Weights of a small GPT-style language model, trained from scratch on English Wikipedia: normalized queries and keys.
Each number is 128 + 24 x the weight over the matrix's rms, rounded and kept within 0 to 255. Layers, rows and columns count from 0. Numbers have three digits each.

# layer 10 attention query, 96x96, rms 0.14, rows 34-95, columns 0-95
151171111133117120118107131155113108148120104136099138135118118121138122138115126110119106139144101134129130128107128156099153127138141165101111128127119155130130101125109149143126132099160130104106129162136147132153140158170109151097102121137108101147149114093146128130149130135113162156
077143106127128148130137136145092124138112121122146121122104145105089128165138147128142123137151149100128111131113130104129139106131108117106166149132104130127144116146130110152158122157124124095100128127157140117092113147175121148140126146090143132142128155069144079126125101140137134142
128091121102139124151164146127102128131127093130138151152121109124179112147159110160144141137111130121171149162124144140087120116138143108114127156138146116113109146091138137102166151114115159147092076096129129121140121150129145126144127127125127147137141144096153130097134167103129082064
085100129142095134116134106154127178123150143118132148137126149153138162097134107121142148142133129145161152140116137117123129135131117134151087102094145120132136128176151141114132133086127117134133137166114127138136164084117141087141125133158116157102150124124115107111140127092147135092
149172136123113105142122114118135141130092146128096119132120154129115135111129132140067119144111202109153134099141102131094118142138140155111129137165089090159180127147126136137109145139114076126112110114147136132130151098130072109096132144124112143122137098108138126138125110140148144153
125158109128173138172117119126123063196114102150116130135139085097122089142127136162131099106132134128131121108127127123106104117175116138099136139177107134113110129133127140131133138144137142137144116140150117132112135120131103136116133095112125135115146092078107157140105129156105095152
136098137132151110161144106115123116159131151101109156105078113115131123148116116107123106120158109144128112128127122150101097104144166133116134149158152137103102140125108150111124122135141154127130115136125115115132148138131144145129113120082111122131135106157141166096137083156124115103
126082136138119111127141127137086153128082162151139111117109112158132145119122149137123154161143156078104127102118115100086170112151142107118122133093127111130165143174153162090108112131156143155083108112175123139114135114170115121164126149111137135147084141104137142142170099131137096105
114129136117189114148141107126130151122138122140066134119084124115128106070170096107100134127139085107141128128149137149145089124097127143129112129121100126141100112110151161097154161127132157119161145151111116105161126119125159141124180149099106105114129161155083138122114151161101105150
111123156101110140136145108109114120093123142119130111169158141113110132114156128138115128121131155139135111095122098130158132117132135143111171143156092117130135108132122200096165149117168102109186138118071118146122165182144154082140132152112162147063161139090122109083153124108118132139
144074123109175136120138139135142141152135125144098133091130110175130100148121140156149131095128120132140093146089146131132149144128128121128142137119115139142090131130150143089135146116108123121124135098128098134146125157104131103132094122110138076130119116138159126183149121144111101157
107123143138109143123126145170083158095103148150124128148118131154114134082144126131116144179147174151111123155145103107141146121115098158081153155156100153111183117107139126128149126141112179103090106142157108111122118121155149130136153154133136142134174135100110090115125134085138134102
128110118113088146127145104144070131132121111118164136117108120130097164113115156142124143135137153149138137098144131078097063139133115132106113124138113122086140100167128135125118134133115134123155161113140123112109168116141133149125140122168124151164092116139149160180175133094105106100
168144109132133141105139138170188132117099122145116116108178124117130132123104120131127096132102166111136141109117125126156087139098133130118126155163102101137134164060139117148139119150071106123112091125076167109129095147120124143133123112104126103165115161140163127114088104164151117109
161165116109118117123108141131126127141113170112095115113156140106142134161123125130128114147105152129144176123101146154138120125135165115134117142165153122131125121147116100099086126139106143142122121121105155127142104121138136132110128122125117128134141099128156136074136114139136154076
131106140097153142144128125124118163085123117152119111110171101125125158149128130127124156123122189151131140150106119146139101127133111157135112135155094099125166128098170157107153137105082118124123151107100129101144139130081167107136111139109159120175129134118166121092120132140124126089
132133107120130130136123119144135100129121171120081116154135125115107130134108120131148136153110164118143187129109103108098097152168127110077128129178086135154161145108105162129090137103091146103114131124118114141148115143100115117120122104113137128134109118096163154166133138148117131121
130122154112107121146166115103103129109126084124183128084109098085137141126125113130129170125148144148131135114103118113147133112141125131109154109076118132127160143144134123135156083126144087130152154071085129097106139122124138147116116125134134156112132123156124164136143139114112162109
088095147127140129139102116100120152146129122144152120138111162153145137126149140092148095108158116142135135135094135124111127112129125127173132142137119145108097097145128112141126142131154146139125111127133093115141170113126180113160083141119115115142125115124109101075154109148143141097
127121135147150129112120136116129140160110146147099127126135150137133104117151131118157130119132120096109119169146151091086176156114127131131146109107148132101114108127134116172119127153132119134073116152167124069131115131139126160108087111145104132135125133121093085128153164139143113111
147143125134140119134126132128110112116110117142134130128112154127132122114100108145102140133050133144109125132142113120146116143167095109119101106136142114138096148158099104137081091120100136125124141152147125140151102113143105154126166125121126132099155111169152148152122144138148119157
129133125127097144138131128161149122155162133094060104151126134113138109121120140165144117131097116147180116138105125143139129150162128158150107118145144114136099103162107137139126121094106118129143144179171133165130141130136094114101129122136104144093146135086150136149136166114124120155
153119107118141140155137106137139135151114131119186108143141128140121142149115126117124153117168121121147192142128149133093099136182119131124091106167147104106160108114104117136135144123123144111116132135119087081092138105096113150114124110142121156161101117130107136117104122134143128104
198150123113171061147135116121133159127130163117116154121121134133144079172151109123090148110077104157092107166124123179149098134102151128159077113111143127112115121116128125109108151139099108182122140089112143068156110132110134137102154154111113120101103107187139147106094140152148089110
147153124112122126103164112165193130161156142100105104149103109136131102162148108164116098145099122138168144150148155159115121145117143133112108128142121122143076121136125138142145161136113134122150101153139144142129114151144069107103105105109094128088120134126122166109146109132136111138
114136108105134136142135136112143085137116144132120148185156163072128118147116106122140148112116099152140186114121117123129108157138111132075136095141130156126154093143134079162106151151123110135118120100100120128129138104126134150105159152176117120143146097122124134153111145132103185124
150127145129137121111154140134171132142095125136148092128154172129113132099175121166136128137122124120146167110141125094129118156135108112119152130108124144185136137104126099138112110171103096110146124119097135134100106136129097098134152117124144114120076160142092154139114127121146131142
134121122151135137114145117101135127109098112147142141143149125131170113111132131133123110133123127109130158098143096176144127132141100124119125146127107120164117165127138110111098115144188100133137108105136100176171121121119067107131117166137150096122119103150113099134120101141136129155
113163094124150140122150123133152131113142127130090184142156135100134104088122106123116135125152116138123182175144112143114149158096117143118096131114121126106109112113128066128134161132128139139123133160112119097165153120089076152102214137136103086168120147167145083127135155145069131095
135116138114113113141107125083110120115089127132143158127138184102134154104139119133169146146135144155129174106091101112112139108153133158138165132100130152117172168135129118171091085158166097108090130131099115109107130107145118114155131127137175145137159119140124107097113138126113178143
130150125173146137098120145134161128136118169120136141138120150153131153116125152110135112129133117129148128149137125134155124108122133116119124123101129151141090133133164109110087127138128138144126134091119117121110132107105137130162102107156151137130113112094123136078122087122167151133
134069154099150130173122098094141114161189101135151133112083148125128138123148112108120155111120149162160118143143103120117094143095138149168110057110119121105117113127147149122121123112165163121129108116102132131149179114101127112112138144153125081114143119177151121144107109114102118128
104119120126158106136132139096109170150159143102127153124124141110147133158140111124156116095130109119109115143112129147166098121163136078136086116134144153134108127108143119125107130128141147150114131102115106115163141096094153113145111145101124138116096138136088119068108101163172165129
131128114101170115171144109063122134154174126130150132125106146128146105125151097108114149102102150126124148136110103145109098138118134103194113065111104137107143140132132127118109134128132182134119131092112125119150164152105132130123131141125117088092131118188133135135075125132101125117
119143144149098136099098138168105079096097119142127104134154107136116126111105165136147135168149165136132109085100125105098165117150107163096169188106108124113146138149129139124124111138121112084134111167148148169092109162173091146109119087129153156127145124063134150160169143113119126164
124097134145136107139145112127114122120098116112144158130117144124133148160128133141118100140150124099107146109161144159124124134101149146133101096183113103146150095147094138138117138121167100147106122119143111143146147101132156108147115101128118140140123146133094114115102146114155108108
122142128132158143122100145133133103137117115124140121115138152133108140128126114117116140146117154158134117136111120118127104122148122127154147140090117125146111142132111145123114091137124154121152154121149139125103115120114138120146120128152138110132133099121119138132136106137097143155
116152136140113159091099147192108042095102108154126071132188110112112133084088165135118132181180191148136155089065096089127190107169094159100198227099089129114119127146106110143120099150124120072148128166157144188082121155197088147134140075129164164135137094086133124175159158112087137167
147166154141111109140115165161155100127147149119112079148150109108147137137085122123090127119093174126131141133094081152150103150126128141115150144139129132144162100115115114085101095150115119121138124134157142129144156144093131134106128096148128111168155117079179140144102091097133104117
196184114142142118124149108112132144122131129159124122144135137145139136123132121118092116141098127157181139151110124136118121151120123128132126144137126134152141144081123147097128102120139097101152109090131111101131115105114137100132152136130130066128118129151130154175131107152096143126
107161099118154120107151091106110119136100096113130093134134141127133106127150149123108128157147142086144188110114100107156100158138134118143167130112094092137160096141132129109109129114100138120123143109102101159138154131139103125127146138136146133165094116118099098158138136138078190132
170166129123114104149179125127240126168095137117046113159170156092143088104119112157114152088035173099228165176105106199137158156137144079132098066127136145157109101062099081094185158099035086170129145067154156088148153157053073126045153131098077049113129190169189095072076091207122123144
139109110111151108191160078110255213146155171098053133146127086134184000130101100140069191105079125120208158217191115221120164191119119083112041035158144116111087137079123067110115184094021148189176146066106161083168175152000080108000170124116042060115078205185221117077067102200120091076
158108126097177133139121148111134114142154107140137111124115168164120107157121141097128126100117151170133125144104111119127126090139127148152132107147124107126128117138102159096137119120124178123140161127126128106137135119125134109122136140146137145097128109148135108092123137160099126099
140101097164146159139114156096122109131097174128159112152135155126121179111121132123109138092117160146115157139134088138146101133144124154129135125162095140110115115145122127135123107133097115103151143116109109107148121122143188124154087082142136129127121114108148114136128119125125116098
145114137116157144148116113106126090155136140106119130168130124087113104133097126140166157084161110123109132116130139098119139147098157126130128126157148146081134122126146115121146108102159079127146090133120132134121159132157103141144116120137152141168160108145122101112142113102127116117
092148115122113098171108142096069148130104148143151144097096139148102147118134127136142130142112175129096104120146126105110124111128100148146141118109078117123158114138167178147119126137151077108059106147111144133132127068139159159183107155084137147135147158136131106117137150124121135157
084136086104177173156127135128114133120160100126121145124157147155131104146146114097129135125118164131097166137121116094087129124188124121129143135110088138128123152113128113115114129151087145111132125103140121141137156148109122146152135146112124136167132126117101130102104133138087151135
091134133131156116119151141134131088139126115110132118155126109131132133144163147125136123137142173136158132145082148118075107139136176136118134086138105148118135135135132136126156140142128155093097110153142123137079120116151130108135085121118137147126136122111114121085109129125131133119
105136162100158126161102141165049138121152110132154123098098165127088160152144139102147128119168117109074130099112117100170135058118143174122154121119157153114111123140138165113112110115190131173086136174143114127110125117185129081173090159123190143120157106118093153131130124099123103111
129128147130102123161129133131154120110140161131116155094083168146108170105169110104151131118120110105125134137133124141118123125136140144091142126113131149096143127068151118130150136157121170116125160211147165091114097138145161153171119141138142103110140161073115135135123127107101130081
099129092147126130132150123147110161127158137157133150129141117120113119114137140098128123122109129109115177147114152133099076115142105116133121111112074134113166154148141119101092171122118150131130151129148142116127156133124121109141134122108144112139116132111091139141118086124134138171
080099099130142158114153117131160145114109093126156173118161134128144106112186099145138137121114126116132129163141143130124139125155112089117124070113150135119082133130111095121152166149123103106155141124147183139126124122092113091141118115149136104145131151127162123168124131141106107132
119116111134129134152117128107090106134109104149142095094116152108100119143152113128130143113124147153080149117125152112141106133106117142114149097122184124136122121148118154131125145146155132138128138159124068140136110118147137120156132111094159125113109117150105153155125112119118141127
141134122126135130145137121130098144118122187115130107080129158122102139142122164132130136132090127117101129123132119128182126138142101109137096104090141118130119145118143106128093099141099068144128117105118135142140111099156143143176132169135174133094125135114082197138138122129143153108
107153129139124107104137128112152149121129154141132137121118130117128105138116131151129103144144119099124103114130090155114145093146134104103093160151115154136143160140140115156120104138088138165128114129132127127162125131137118126122155120103127124128157163129101127109113142148157139175
161166169139106134124126137130098143139152111115132086145091152137126115115117146123124115126130166119123114089105115095110118161104154133100140121142087134098122126155168110164145173129152082135118145114152124146135166127152112118121100168132120150135132128137100120132081117116145128131
198150131130136138132138139108101130130136144131120116106103151159106151152122143097128120141112100133103156110142124128132144083130150157119131148135126117135139136143105140118079081132137119091153120110125132093118104122137200153133147131145142136137103098116147156137138136099139134082
126120064106156129150155105099123142148118144154142138089131139129094136093130147094117147132131136120153168126129122113124109140133105116133135124122116117101128137134149135127115136158136135110116163137128116118132119102127151115167121131126135129129112102129145116128117110160094169121
076122132100118107147120110121090111137093163107140216145123142123104136115193121114146135124135092094144111109145128147165134102117127151132114112090131180077118096176153128137119103161135112136097116157129159090098124140152128128133123130134142116107186106132171156135117174128147128141
144117146134104105111179115134149130114132092140078129153162135115138134120145111143132128135119091112136179111159101097118141150114084097109128148171104135124135131137104115150142119130140114121103120117121123130113123149116138083097161092109113106157100132121149102160111153134140142129
160157126137141109170115143090122122144120104123124159166114100112128110106122098116109148142108148166124152124139126150133080123154138118108091120126122132109125122118130197136117108109119135129127151106109131126136130105088120113145152111128096112107136101130142176158141122121119115135